{"n_layer": 15, "d_model": 128, "n_head": 2, "n_kv_head": 2, "head_dim": 64, "d_mlp": 384, "vocab_size": 2048, "activation": "tanh_gelu", "norm": "layernorm", "norm_place": "pre", "norm_eps": 1e-05, "positions": "learned", "qk_norm": true, "attn_scale": 0.125, "bias": "all", "tie_embeddings": false, "parallel_block": false, "init": "normal", "init_std_qkv": 0.0442, "init_std_o": 0.00809, "init_std_up": 0.0442, "init_std_down": 0.00809, "optimizer": "cautious_adamw", "lr": 0.00252, "beta1": 0.9, "beta2": 0.95, "weight_decay": 0.069, "lr_head": 0.00846, "warmup_steps": 213, "schedule": "wsd", "decay_fraction": 0.813, "decay_shape": "linear", "final_lr_fraction": 0.1, "batch_tokens": 32768, "seq_len": 1024, "doc_mask": true, "train_tokens": 187600000, "steps": 5726, "dataset": "wikipedia_en"}
Each number is 128 + 32 x the weight over its row's rms, rounded and kept within 0 to 255. Layers, rows and columns count from 0. Numbers have three digits each. The size before them is the row's rms in percent of the matrix's.

# k: layer 6 attention key, 128x128, rms 0.0863, rows 109-127, columns 0-127
# q: layer 6 attention query, 128x128, rms 0.106, rows 110-127, columns 0-127
# v: layer 6 attention value, 128x128, rms 0.126, rows 64-97, columns 0-127
# o: layer 6 attention output (transposed), 128x128, rms 0.131, rows 64-97, columns 0-127
k109 082:128119113094136084045114157134063172154179136114105137097071102151192095132132136133150118091189118138152182105123115069159134208110109122128118112130131164181086163158146148130048114135104141096125134124107167110105170068102193150163095177135124158123102162132140134152091091125135176196175086129098144135134140109135076160142120147107111142159167124134178092126144102160101131066066
q110 113:137149122072110124143110158110132144145136115165157166139098109118171137193114171184154160135098159048065117066140143155106120188138149141108151135115086158155107108099111135089094086147095149158152072113144150151170104143178101071108123133142045092079097122191124124107149116102123169140199077109137064138106146114116150127176116116126135143137161125150153065062108153154095068171109
k110 087:122089098085188108154148146139188105108128166131161090182124128110148149107110113084101095117133142136049120118104140164149063162111130115094086165167131081173155112116076130104073124115154128135138161165137139126166177146148133063126107118144111091165121152180131169053133171069180142165140144178157128093091162078143199141114147125143114095045132130210099095122108121112138140161136
q111 149:083093131159147108127168136105170145113112101113115103117169123160106167135098124103097125111128100142106108123132142103133118060119095090142100168136151076057135137140138094137225159171155133120083147133140093141084148135114124134109154090113140149139105099132095126082091171125155096101136127151117125066128106142159173109137169128150097129036070167143092246179201111112194156124170
k111 105:131093143091133160124132115116051148150133126076098102146093137162115158106181151148131100146181133121130140166145093115188085140139121101143130128141140172133117109058138116163047132113099194136183094183126087115140110076115206142159170150152143104079160098113174114141103100166119137173112135131148165148145126128071071157117141162081045176170148100142119123140126173051179133127114
q112 096:156162099109182105139092080109116126130121103141176146089099132116118097137095118127112129104095079114126149136139116184158167134122132104062149081194140127191155141087155125127084123205080217155112060152148176109125117112165115153143097177169066099148142217165106135126149111176113073141161117119153133114105125131121137131157129142143181139127120149111146082124045100166091133085082
k112 086:086086137164168144144153120208159109126128118138096178141157134126150199117109094146148134127128180153109156078083184173161119103092146133141093178073095054116115161107077111068144141124148133099142122135138158136145124130120088159102126090119135146132119089143157045105160105123164156147150078172098120149090143084138183125075089103092105107128119079221109151184148121139169170139094
q113 079:102123111136163126147159128131188122113124113199109173107183124129071176165150235121078127121103099115096120096140059158095173121136127122144111170175098071133083147158105077104083103117089120066128146087141089134119158129115059129092159124157171089121132142150179119123133149162127116084088112102152151049116155145124115089172103117125164103094081145166124149126126142126093147186180
k113 085:161092162131145107128197066107130152108117167114068090118118144103095135107120137170116099095120144071069132079147086101111154113173134098130171114160135187114131138112104099176166174155125156158180133174118097093145150091101193136133134129163129084086132107126133119061110183131139130156119117199201151137130100138098122182123165134154122101079130068125052116175173123069141134085155
q114 081:176087158187129134123127116102118150213139099114112163128138119183120132148106112069130171084106156076077140125129131110160118140098190103054132138122139140093130103122125164079124094156163142154100097138178151119147136102143110090163071123120059137136140059179058108185165148129135148112179092144137098142108125135131183117200116094134143195115121156172130152127125085080120101075074
k114 085:116130107161102101138122138157161136174124117100095119103109159138154132073142179107127073136106119161072171091113153137163055170152071148094092169183159076138176145069109158102046074129157126059167142150125128124142117142183108139104179115126130123146135162146102128072108089147148127166111115121127171133142101063163149112176091143136071106044072110119124120163082147119152100160123
q115 141:080153131169057154103097143097099128132160087116157109130143180163139142141169102135133117163119098143194088170079133086114143151114097164164176102104084114105145170135169079097180176105146124124103126115110097083099120171133142201119097103101161205148184094069076129119074107125087133119102126076078097076112109175149141127142118123144153114114120125085150193182170130145125187124139
k115 135:094125088113112139135104133080063078166136065114195133172138147164203133126143136209121216181129175146160133137123188106116153146116111127145132120139131152117077122152165135107124098153103120183104118100128127129164111108156094071115132114103107152142111129050152131164072075096105133117136156056049086123097133145189067128108123128135162152146123149087184127093136114115100118139152
q116 130:183115138154182128135151128148183173121104190147068150110120080058090143105092151088103072079126115115078135112169091119171082128126118108101100140149157116153140092110095133154109184153138132120157133157139157127137125122112176112185145129134130085120100109216151169122183197154125149113148128198197147153178163083045164122112115157115098129131123086167094114107085098125141117144107
k116 114:160119182165092147097118106157153179096162181131039138085119139100071126111142116085133087075137105112123110132124052129133136116141091149108136121055140159119202162117122127137145143125126151096133128116115131146053129133098172237138123159106124183095177132128101124163144112194089126130073079197170176125148101174095127139158120135117116110125141089079100156169134147127128134128092
q117 084:120142087104131116167111163147148148132085116140194178137098132138137097147096178150146129141110166139119105156128195139134141113087075095160118095148175097139131102096134101086096115166102108141124100122139162154151123200157101098090144060156104116094106081166104174066098172036198120154197131098147063096121158113117181099159126111173177099094133147135140096128063123149091135113157
k117 112:183057077104177118160161071148147088142128146164131092106130130152132157106107139083126155083124073105150154095152106095149112152085169088102068099127156163167080124158132122100083182131138169124126126165135163150114131068119139086171116183164111109170113175156171141216143136173135140162066102158134100067113173110101102175079128108055128139106123158109174119122125117104114138118159
q118 083:190107151119076162117131100119163142148193108121075138094104173123120104171167156161145096145144135068067141045139113201122171123162152149098096136135145140160113140059128151096088104136133184091120131080132112169108131093158120164132166132200097096140107111143110101111121111126130128134144092124201154146075136130106146134176132113069090054102161127184144086121185137133072109133091
k118 081:079111143131076114105140146123093203149125171146051152126174181136101124112187098135066053096112098129144100114105094097146134147210103163075167103121091158092200166148107156153177158119117163122116126157126124078095131135115162131105096139091138143085177110132142112092135118166077141100141105174159175172129089188124128130201159090134122138111157093103151132132117094142155095135087
q119 108:119121142131138182094169152175186140088115202184096120069108096129058158115112110067117069118108098153090156121122115157093142111085144158171113197142116080152156168094141086119139238098097120082100115127112089129040140127114115133166125143136132101163099153127091123134154138163120128096131060189164130081140164096140149098121138130108118148102134111154105166146131175165118136116101
k119 097:171143171151089124110136101114084158140166143150052121093138161093124144087154110134117112068162080113145112114149086131131151113158113162105160083090093176094191157148152148126123147147127151104135151087091122125081104135098154237122104171103087184114149141111130103187102122177076143109072121159146171122116082215088072176147129141102104113170131095074126134152114133139137150092094
q120 093:163148067116111152143118151093134078110155109121168151180079154089157115121142208205089160192184118095119144114203178105122175132111047128133106126107134075105116146090155136123106150103162149160146122174114110139123132117152152098111142127140116131141087129090127130139104172111105150077138120073110127110162180097119118063094162214131121116051118149157170138113083100170169123139148
k120 092:118094089063197112162140166124153102119066144095130148171124079165151120140116142085147127092130134153079122144096115162140062114076179110151132163191128106145097089138122101126149096138137112118120106167146138121140119179153155038169130058114148064153092123136122161106178199088196128088166123131142112075140136068108185126069152130144150116100162150174107132105140124133118150173155
q121 099:110175127159155144151105118126094092143082146102139093157100098143178098151122082133136135122119103141111096144122107185149125116147191169160137068160144111162078105131113110153135147158111114105122146178129202098115123168121099117106101102174085100145132137137120144093146119066223119178087135151101089158183195113155099178080075163165157104196158167138094040114118126156103165111116
k121 097:136121149100185114143156110202216075077082142139107134082194146105144135127117102071146101111088151145115103158176168134107144104042150098177058176157099092170114126101114094132142126130165119102110120132155103130131123134123108094118141111117124085197086144199121155073165160098119125132143094149173099119113133086096189087133127117103109132071135123174089196124124161121124163119135
q122 113:080116140137062122135116149102103084206117037071160092130101147195169127092143072150148130164131156154164118193102192137131148105102098123144153083129148150136109107112151114107154109168115118149065119127137123069170107143179142144127136125131117184162154094063133121127064148113104095138151148071102101098106088173166123152181144108167170111114115189097140145162121117066134165121132
k122 109:077122065097161112159107161115090079150137079109205146213147131140209128143146157181132197187133179148173149110115177109097128151108126107118120115163122125156067121118148136123087074104127094154113117137149140126189115097154079030123144097126131087149096127118150124122116092090151147122164150060070086137129164097195111123089120121121131131139127165147176133102139110153107128131141
q123 184:170172110084105105155084125162087122133130171139149188143076081082170079173142154150162147158130152097138096112125111145169126193162108148092129128111101174163151094138120185099047094129107124167185131098116156164150129143136155077119098176138089120107117146143139138122141084124120162134151129119146122171134176150106123145162082072132156128157181094121158066103035135182077094121071
k123 079:134194125114153119138098184183173143134102091127158104157108156103104122143116109147159093130130131122124121151094097221135099147136139068110106142111141127200111074095104118079108140117103121115127120120139150111166139181198099156158134119152114135136108154090062092145096098119164127107195083073108119156078167149179130067136112127083163158181158154162211082080094120123103150152077
q124 119:036121155143120097114112155103086099176122058078208139161140146182192151139148124159112173174132163138122086186125183095109107147147173151148136135174127141107101127174092153085095101103117103169106118135149106114176101098143040104149110116110135152181143123100145088131106110107119129122162165088072121098062158118184058168140131092144146152155122125104154136140111165124136106101160
k124 117:117136080095206107142151136126165092118090101131158100170127116155132097140109155128131156174097157144102146111121167145133140129094152103149121182187127079152093122129103104124115116141148062118127141160153131107177141121160117000128154071159141050149080147176134167064126142053214116147160127114122097124132165081146171103102148139163138140116116135210115108114129130118127136159156
q125 126:103134122127053106152119111071085112185142056099141151136135174165172156167178165193132148183139177100134095138133159147104155161201094133115161142123139145113150116117133133090106121144167162184116125100137095093164123132138096128079117115115066167132127103095160073111081095126081135145133121096110132153107128177177075183209120075127108156073124139100186126110136141107120070121094
k125 117:072111075091169105153068152113111094152103073099216124197109132138203096148143126173135146162150187136121107117094139142138128163149132110121099165179124139156076102141120138126109106133119081170132115158150121088221141115177102027138125087122136094125100134121146105087092100068169135121177136071097108135108174097189132149120133125165161124120127156138166101094134120139119131165151
q126 097:089080163135087111063125134126081174199116149124077114085175109158150084115123154096151119132141155134124068120109138096114123144103180152132168142091102167107099123125118172121099145057144137135105177129085149115194159114111172132177100102075153143079165064117096123104152108153116145092112160146089168133084169115104140169142100145105111163197115066129130183104200146123133073104088
k126 100:144159114125111163104070078146052138093168115150145166113076099127111075117158173145095103169161121107173102099121119089166167164177105147127134156125148126073147143152175176164101084121146099176126088112136124146076110093110139116145128131136107141102154165088127118174095073130058172123059148097134147161166090191155053149163106141160116118177129137099160123130060138117090093181135
q127 071:150107141149164159096109153153179168115137118146155161158151122129076065128093121093122082168090167152138157124119179114092185151084146133117178113103130051111120146126122116125081130096163104151097099108111070182120151144113114119181064108089164142180153170129126161152147130090104119081123068125150143069131145112100114124124152048083191093101146133118142191186118140106056176132152
k127 077:157082116150143161127168099131057113172173184141088133087101156114160142078148196141074186112133067127101176122171026092133135160104092173113098150118101169090101192152137158136083182145107158106094171164072112082129111124151156125137118173154110115106121111138140126162116125170143102072140176171075126125147130134113065157102112159131106101133091165088135100137119151128144100151143
v64 094:120171134126127141076164120110138121091107136103150055154105103107120128094152138098150139136136126096128161180165087136098107162119142131101098131162141150119130163146164235070127145093109096122088144169097079169119138089113071127119184195077088153129123123151104097152116120098090155173152162093144154185080151112115148078113196138115128126122203130137106174098143063059082167151145
o64 095:124090192089123133159155096126137142094111155190120118090159136125109182161106125175138144144174068164135095060073145137131133121139150158150120152111126115186173141134096091151117096108163144129177097136128115126131094098141133078126092084186149089146121113102099089110098097186086108142070174160160169050110122193167152166110086149131096124099078133128158146148087154148121061122052
v65 107:118188159159135113087119205103108160153067143122104093164097109134134091098121182102179110169117091093153168120081073166118141122072090108167191161099216101085116126135145162128152176074042070131123133166128106152104175116090067135117116138129127131139143137161161121160118104118137130139149155118135136124104131155158133081154128103124118165149151179106085117109163087111065153160186
o65 106:131157129065168155148088124117108150159130171163100136058177166163121154144147120181116143148148108133116118103069136104149136100178211161150143123144082121166100128088104077108144092129123156110183141060126172165146075129163164125102134156183085055138120136144069158113125084158128133142110166144093105162088138166118135140077117132090110081118174178119128112089102184143091100071075
v66 101:158049091156165159153148115191122135163169105129113117109104165175124143097112159152113154121111154102099067121068100135100173127142167166097139122136081123133109143121126163090160106155124067046167127118146076110135187106203086121116148160066103124114124133160107104128138182138137075107091153127153130151135100150109110202098112162068173068147120143143158135127146097127132121032131
o66 094:117157150121121127110133123102099106104089139177146186147123090080174148132109115132147143152136093228110150146180085115126096181156113118193114126165095168129114129205080095168149115111120144128120142117097138113108109184058138133167158084144179079132116125120153135101110079119135153137093110081108115116165196101137116130075086159108113169113105107152082151075166161117094100222176
v67 100:134120079119123111114123108111120135116141137133163137130112125134089142120131156131147095102140101093122152136143102102205092128134132137135068121176163133141089080137104142119170172069101151162083117113173057145133144041100205143171197186080135146109122121124107144139086103145157163163161136113135141154062098111168128098101208123067155127123170096133125170124088030098147159159163
o67 102:147150151128124099136143112146097102111105133132110141152154142133196181163107075110145150103094097176151103127104179145099119149130136125124138125068097152132179139153125143122117092092193076150168111166109097116122111110141081080093045161143067128179135136120121118185134159181150101164098152115120149052196151172130157162134068103097124166143091111157134138156095187072110099094043
v68 097:125110144172151099096099128104132140153138171075131046149076114151134068034099153148147147147169113168163211134139121149120065094117151137153196132107146127092167097158151180159085124166106105105120092117110165120115109154191120125090080087140133117098155123114110128111155134090126091045115126122135130122167141151112143131119130188130104133132038200107128113165100073125150136147153
o68 104:105154133085101142128149111146086137198154077122106138129116132144128134147190158178099084126100172075069143123137085092132159167168121077089112141152145111101100120105128107114165097160142211124136203129168119123127120103117198107123171118152105084123118108133102135099064065143107155165116140157179144194114126132101109195209132101155125146096145153160108102073172136114075078130143
v69 095:147208156154126101115138163111108125139090127136067128157182120126152142182135145100182102150142097100107155128102105209057148167102117118155178167118161090139109166153154153104118125096047115099106087121130148126126061153152115130141083089102124117131147072112135095126101128142125072194174140144144057125130133132137087087182074090119116123172146195130079147085179166140099114115139
o69 094:087091128093197138127102147132118174138128143139129120048157142131082094080159098126162102157159097105122146073063124130142105085127196148135087150187091149207062125092089111108136170138110109095139147083122183137111106135133100162113206154149155074131149220180094144113185098104135145140117136114079122151068136170146159157116136135141114115152155123086141083106124167127126136137119
v70 118:142117108148152138121120019128146103141185137102159067123165118114137135109137130135114128146140140146141126113179184135080062100162164153098122128135104183101135131182152181121077121171112162148128081093114151140137116152174204120065101062119108115076138128090105133107147152075121095124077090161121135156160148104083117128106138172168124044097053165154132143155096132157186137149125
o70 113:125092144126078094125167152188129157136145079068119094149090106092114118103171079136140101092122137130121166144159073112125154151118070081099096139150172063104153115092111114133145132147170108124099183177155107108054146112114167094168141117125162147159145123148147095135080078152107152124095125156168186093143106155122133181217112104208147193127081113150115130103207102110120132131144
v71 090:124173139145124119102089090080138160113150163069158106136086092155109100069106133105108135132152121193167203125151124139180050099132149194155143131145136139117122066178148156137124155094129151176107092098135146153111095102110192131146084158149131147095132109101105191161090114105131124124136134127123144142083135106157140054091212157103112107124108116142120145160067088100188151206154
o71 091:124140119123121111153152119169083141174112070070120094142110156141165162171170139141120116078072163104121117133143155131147171184142121089067133104108150093110175118093123110090107072153172160155136175173162097111157133061140111082104076147150048128163130110142120117109099135167142103191113162152159165118163105175108131186188101083148122166133115147128128122152121125071126083043078
v72 098:152102099151120116125172101152120130126124153111147112116111123157120159135173134131145151088120095121128169157154111116081051180131191140090100086204131123138101112164106200081134140077161142147137110095127078173123060063131181117101155144041127151122108111099103139131099110137127161156141137153156125150099104109124147119114157187060139094118191156166164191111084056079169160145131
o72 092:114127209137097097120146092132144108147111106151132138171137138100161161132119096109122122135147094145167093101131139139113138120150107107133137170132136168152155153158081119158096116116203089164116110183124086101120140090078038087124096108150131125151167171133133070164095136180092120188082137131098154058150125163146156189195071087167109177109066101091128150159131178093114085147074
v73 103:157097088113165151133181116151127134131106104128160080121053165178137195098158152115123145117065130078125109181121111068111143132127128143121092152149057135156140119122138177094153137145161094118137161110118057170133199140077110131107183210096087131080098159174130106148147106119123187112135089115118161180123138130165173106095162116080153074094125085114126125097101136097063120145097
o73 090:154155163128094137150125118133168123115101164180156194125172073086113166140058143151136194142139083192137121115173138102168122137152103112155138110071183126122158130215128081147121098109116111163135102121132167132112136105108132086142075099109147163120106050105124125186106129194084086121091163118113113058154155173107119104081092156111146173106087120126155206132109121151130098092119
v74 098:166056101129131108172126106191122133121113111156140132113104123163122142142140101112150143076172122120114068085119103129100089202116188171116105127163120140167076124100075150084142151089154137108135137075170069148128123076143171114119176197101193149110101113115123103127086107152136179123088118160132119103122106110147118160104143150067200104138216117136148173145134059108159162120176
o74 096:091173187178096135094124078118122074159117129116147129190117151113190181150109070099143126151135087182167101192124152163111097122141129120180149145102113156131124125196074115168144081110150074119108084178120111103101114129056065110123092160127126115161165186130135104144136147170124089150085113138114138098155151121109120145121055100126082183139089099107092173130131199120117100164109
v75 111:126079085102139136150135045110139111141182101187147174097200135124118150169113145141130111117151161151123053079157195107173114070158110108096104102129111170088129064111108078154111103178168196147170098099175143127122167131108187129132139090151160111122149155109108150117142151126141082138087074120112156130143139114123105166125157100116086115105053128132137116158094188193176139133142
o75 112:156124086164099106108124194166120127145124117052094103176092129099175111096137085103126128077090125160138180177178107123081118153065047093098118090114147077059157130127159193115143135122135095130093151169142088136109154152168144152167085139100123197146148094106163129196141130099153162109183098126138108116189134097124129108106140112160190157145112106157124117130174091090128158114160
v76 096:120173124137157132129151183132117130167120115189088140134169134119149137182124163107151101165099139062105064114055147192072176162094124145128169146089153083148094172120152154077150125109080134087149101126134146136130139159147077116141061120115125112111162090118171059134140130123140152160115098139169086123153115137112087116185100086155165104137102218101087093121193187153110110095128
o76 088:094104128123177154114101157145131146118130160130104118086165139133079104060147074117143130127160079176130174111124111135167114081169179147181100147184111120173085122099082089128170155133070095064124134066097190146088083145102152138127219141144165096134139200140103172117171104110152115105132140134080111147094149128135143133060126149124150086144143117097127094066127172153126174135173
v77 100:116085108103151119096152117113137119132085152112167078119124183188120141087169137122117137130077111138142182109171120099064134114120149130098106103179087162094125136135198171110140126169137123145121161109120076193121141101079135135086169155120110114052072158144142139157168108105146173110138103094125184164153125136177140092098141145037131102136114111119118169117109025059125184142139
o77 097:182147159108099126153101147151136131168126114139087153131124080101123170150077135132113145111137104164095121117148107115159139152161136093129154139086165107150168150155073107144095067084154108146139114157165089139131159083113156110147088114132137157152124057163075121179105125218082120146082169140163115047123140127091156153103097119139116165066106163127122177138131165161116007130065
v78 116:143169119135145168116172102136139110131104108134120077161114151122170148127139153125080126140069132089112081171103141153023164145129162146095171148130113102136118174135197198081097143171124120104142125093100140158138132168148107119097064082098067124066099097112130090124167140077109176130099083173135108164207126121108123115162093163169158070120087162142109091118150183152113114099099
o78 115:094090153128121126121121151137175162113143120157173144100163086096057138073110099127139136133183112181139195117147082095181129095174132097151086147194163095149110117135083053153133141117100102102105152075114175109087116117063140113123229099125209128126132145154120116112119087174087114112099149120106161098080131153132133136130127146190170140096101139098140149076158109173127162132168
v79 094:107163141137101120127095086098136112152151141084139136125158086112113048085095112125102129134184127222158151101196156161124069081115137160141155092114173124101162159172129118188084136148111174139123064128136201080114078126142165112115068092157182094097180100104107156109103160105136059119116130127089142122152139123073128098116138174150105112143094152133130125174082099154177162139113
o79 095:116104107117094127120142133150083153156163053032130062152072169137147106143229136161129118105082195043111155151131105135110165190150097111076114128160125086088125110073123138084095109164161149118115188169157081116161120132159166153117135147146082182136138133129129122088104098108131157160145131134164145173116106137129109161213142099168108125148125115130107090141148124105128106138147
v80 096:139147149159135168112139139141116120145084126129097099165196100116139114122125151113199118141129084055128139134073097150060121187071138101118156104137204130078090102151127162095146185045087107100147122161105056119123111092127092132115148121074151143139107107127143112171127110119134126210128171151172078140149112142122102086179146150140131134150136193123102136108197075103115112144186
o80 095:109141154088169118127084122111120111163108162181116124114151188131127133120125073148141105153192066167153140097089123152119111079167194139175127167170075136188108172103065081116161113140144084108168130092105171150109083135128135121096157136192126037164147200134093086103125084155108147147102119135067155141090116139154172160098081114133117094102158144127125129097143173139092155126083
v81 103:094176166086141151083157143098122090092084122096141102153114148124148102114168155145047141135077138148142153162195091101048126128133145090099123120136137106101197235128164116158115132152151102117112132175101159124139041161137063141129141119170091103126074146118124115148138144152082129147147103114104192149172098130137171098123112142171116160148102087140136165097160097087079169138098
o81 105:151094133097123136139166129076189142093161142173147145114135106128075155112084183155113162144161116052067155078114099111131141123128141146117130145142158132167127145106103144135061112111135133142116099118128093142185158116140150145093180101115150188114092053160107093076142150163091151111125103121174138109046085098151139103153179181149085114060106130122161174157118105190171080169088
v82 115:099103144121132114116125221147130150126093105121123099148049128138139105063132112140084167156111132129131125109092074112126169127100099082150159148086098123105176135090110092151129130161131039068159164181103102085121184152133021131121166174179137116183122161195156138138184123147117142068135149106116142118151127158136153164137105113155124184142117099091135105113163105100085131089115
o82 105:163178117119107169138118094066138115125144191190130162101135131156106137154099220165101144170140127094095103125135092102135111124145136152165163116112140150101126136167149137143157132124076217124138084065122146155153115157137209164127136107130133114079087062101121146098109122139099139115133096132157090170105119093101093072082171174061086081097204136141111150117096122171119108157163
v83 094:131096102100135156100141126144121115130093100187158131102103150142148151145154141116062121146051110128115039099100146074094164121156099160084144131110061134117121139102149075112144166166194134158158192079157105188132152139080128146128080118163123107098068155127143132154186122107140211121065059145107177162178126122173153134132141126106160140113106069138155096140111143163111134168130
o83 104:137168110168109139136114169114195121123127149134139159171120083111120155114057140115108179108143134193146171180202148085158134112125112096129163096130205070096130120132123106146093080106095085135103094119126134139128149107105154119128131130081134182157119045167159137148124190193139089103145120133128075061118113102102131063086141132156173145095118159093157210115131109162153140080144
v84 103:120142118125140087112120092128119139108118171132173111117105116145131121101131064085125132128105116178125111130153125129102074148116159169114127125139081147116112139135176169088132154104159141178119155074126136208118121081063122140112063176128122117082109125099141162177125095088111197114100094121119154155106164117175172068084212159073149099120176085123128174124081091081138160216176
o84 097:102129178133125126155143122152124137171134106088129099139105119128141168141124162138115158098123130149147120147146165114171159125138145113122172120098187073132166128106094085125091055137154128142105119192175092124151141053099137084137069125142095140164140107165107136113103172195133060170091173189146114050126123173095120150125078094154107171138115157062147166151119146147135052048083
v85 106:169108106101143142121135066135158135148115110168134136143128178161142174116160212094181102130068146081092075168101143116177174102177100082097124157131058144099114082103159147095147130137177135153123136088118112159131210174068140126118118124133107130089115164142176099130178115099112160143107072106112149140097166131136133111142142062124117083098054118135111093105111187174119116190132
o85 104:163144104124144133137114178160122145120102145154161150102170063111127140112074078136125167117128070191178167122168150084141124108064102123129105079102169095124146147168203107110121104118090097160113142102120188153060143109147134110154133126111146155147127071121115127213107121143129130077142165120108097092167137125116124104062111134137221166124097163131162181123134085159129160039130
v86 089:151075118146114069174087163141149145147199158113144110105125132165100110091108107105191125131197116154122163078131147113186059122098131176136147095096091170134124064132068124126106121079128126147128131100175152113108115101127174119119126141144180162101185141114131146117113119129139119100111184107113128056088152122130144147082167106054134117100213125106154159163106116101152141165218
o86 094:100172124135149117111143084154072106157102119057075090166077122142195131179189119162115087123093149113122080166141161156111119166118114129119156160065130115102112116125146143102161090155149189113129131214174100143125132123115130113176054148135052092163131164133156156122120123101161103157129131162136098180177135131091059162149098091121106169195131137131095117127121155090108079093102
v87 095:193134122144129122174118111159132132142159119126132142099086097146122140079095047110148143127165111163104071149120149145144061173145171218136127130138097129196068111120092167081134141084145193113108101080143141104150123115166143115122056163126171134108145068088112102148076114125135155115096123156140075125126127102115150111110204147102149048135207127133155153127119184116155102155124
o87 098:039113175169112122122172073153085096141092098096171096149080138116127139127142127082156126130104107142170116149160158178155127138134106102150128135127148131096128113155110099113133093201133100092088129185141165110104123093050098123143143143143085133135156198128145122073125144140165061189118113170128166124169133188108101161188046091124104179184095100083129130108120134106135154083153
v88 094:174106106147117141141158156177114137126113125124126110134102124168124152125137118119164171093142106097124130136102092093089078203092192160121096097166129122150089129139095172074147176067138119126151158134128057144126121077144113123107207180072161157158116122132115141166082091141124183156129159149161102140118098119129149125104169158068144095147236126140151180116159062057107134104157
o88 095:103142194138131105126122065089139066135082162180147133163141158098153165154087116126143117172162077172126085117124142168125112103171142133176148166120110173152135141185057112162114097132164101127148081164118141121145107101075073106143078123173123074145144201114128085106127126171109084181082115154096155098125149159134137149121049103122072159118103115106101166130119191117107106159070
v89 108:128134101087122141131176119134149129108137093159143175116083172151133217167193150132090131110052160075080101193138133094164185131170122096106071132138041125137140142078111101102137081132191124141121181149097126153128171149066101124133196179113084139167101138151126111128164111140099189125154096125111155147086134121121143158120119115136138136096142068146147118089116179138105113147071
o89 101:152093128149127130136149137114182113064112170178174170137174076096107126121056150109108179124143091151166111105154148111140133097069099129137126106098169145138159140194200137156104171106108119155108065121110128125123161127137083118145098094094178173095092090089156132191130177144121109089133137111116107068160138110152110071072159172117165137124081123112162196182087076162154144119140
v90 100:092202114133112141097178107140116117105111118098136122136105096119139160153162128146039122102103116110139165173167097115056090187105177172097095120151194110126136190169146155100116142138117138130109134152117108166125057082133143122123150130075127140160089086120074097141120106092106180149121141162128138166121106111127162112109146229148163099140189111158144161102114045080124182112105
o90 095:108064202130106108133159091115189126093149122167131128163142142102100168126119123131130132122173135147122119101084118134138145084194126126143125169159120124174142148109060110158096156102190094124137099135107073081169127101111068090086144125160146133146112161140127089108097153199108095162063135150144197069095121172167155146190130131160083132074066102100127172163119156136133099169079
v91 117:139152102120132145105122039117164127123156136103171147130105136138130138110136100128087136110115135166145128180202159096120068115175166183096101113143087137137139096142137146131100117161174202168128109070124161151126106135118223129127055078142110139081099113075090141131131122083134124108099068151129142142133135108139141112092183183118137068077084127152156116153051142142189137190117
o91 105:110099136150103087138156133175133144144132054082152117167100103106135156121133139101110139077095177140143164147173132120142166145131070061078116109120197091080165117130144133107099115146166098149086155176161102094123168058110099074140131125108114176144127103135158102131085162164140105147127140142176173089172105140105127147204116083192165199115066122119162156146159088098143138062133
v92 115:121145109109108137145145097128112102141161131150120175127227129105116178196139194113202092089145140108098116129127147184109155117130151107098074083160185110121100158167103139072138116060101178126127067135147103116133102087141169120172180150074160120129138124104107104105082136173131117224127145124167101140088106103109074138153105086092124114142178148158131177110156120136178135086134
o92 115:119087145132158106112128174136093151100109124113108106142165167120169112110135009104162124130146068154147139114093149164086105130114131152131087158142056164196140142113097161119097146097170051121129125157076120106107115170147067140137136128143164118170179203108144117164181114074155156125131122077068137096138151134187161161089100140134135137142081094112120109150123182125133153193095
v93 112:081146134133133155119149171163143118133117121120140062120083162135152094104147097111037162155073120140143117087116120097047147130091154153110187106095114121137133182150159187137128126166128088098160173135128117149138156131142065122069077152118083113063101140147124105141190127107131192061060105138117144173223129140130175092124131195152156135124121142112116121133119109122076143096141
o93 102:112140149118095157137111099119177132134153141135133150149120100112065160118110196198101139124145147147094150153156072104191137140238136092154159155167170083113116123106057063156124108130094132116131112118134127142156116129067194123150163095152165151115116067154149146051063109180078091121102142144139117110070157116111092138105132122151133102078135153102125167087124161170119089148152
v94 098:115067141135135165142091165150114137129105149081139053121096111123122071054065110163137153149176122154163160075113095106169142126090118133163141124102157150143159123102130081215145149119106092079157130181148114080114162145201068114116181142173165122136147140167152149131131112165149085048137162114118155123122117166154128143128111064116094139175122122090100123169169082085089135091135
o94 103:191193094126085164116111112078103100161133127138100145127100163142142133190124190167121124162105165091043089159125113136108093177151126142151153124095106155093108126121112163116186088139108184109148123103142163156161107142135198146122104142146107121101111092110084146069141089094105158143150109135162111216101137103093125117126118159063062098130191150193087103088120125132096094176134
v95 129:112161114100087085149138135105137105089161151156142223114121134130101153201183064137067123075118139174106133154220123121161114132138171132130083104159119095169125146116078100118138100099182176172104144097133156163130058086110175129162128154099127140165107106090113151108093112149117181150163107132114129109075123106151120133099103142112131165101202075174171171109080123110160152145119
o95 112:121076153176129108122174111122148131100155122096140116154129123133138131116130146067112127091098143083172090119102160140113149107107123142097133145100127183133174126135153186152048165101178106157103078201128056097154166113101029130119076146102116190113156169138158133156152217133148098143123127123150126080155119116132112134160158112140114145156086085079145145227093132099161116130094
v96 115:132104116162134176129153133171140096178134113097104049159153112108143138111126170125181130149121140073133117118093116137053123161103143120117150139122189133100121152196140208116103133143090101089173080133093073085138126129187126109111153080089125121064138125117115100097135169116118099166100154150161095142192126135058097137166085160177135056164072188143114116150133145158133124067117
o96 109:112141144096106108108112125146124148116124127144139129128152147110112103121154044163161103174174097166100154117136081123114107126197118123161068174190100099145109126120064068133160155121138108118141177086090175110079083175112155115116196105156196091145146165115119092097097036101084170123109117113086170147105148135156146168143092137165144134118117112168099120067175140131106164197157
v97 091:153110109121143097174155172140114113126111130123124129126137135114145167182144064110151118112138095106103102124131087130078118210100195124109086121171111114212079177151118140072172166078105103119135122077159070186133078077139133128146136164069137135128104082107132104116110112179132174140159116167159086116104106144163121134126104126086197096148211112133131190096127096078098144088112
o97 100:110131200157125122122125114130144113121158145167126154113138112123124126106094106085167152156155107158145103125087158156126087082151173170196143189128128193179101115139048115145099121094141061114115080145100122123103134109045049107108112149115150102142152217174126116143174161150114100163087131132087118078109153148111143159115090121115087154137109086080125134145112209125147093185095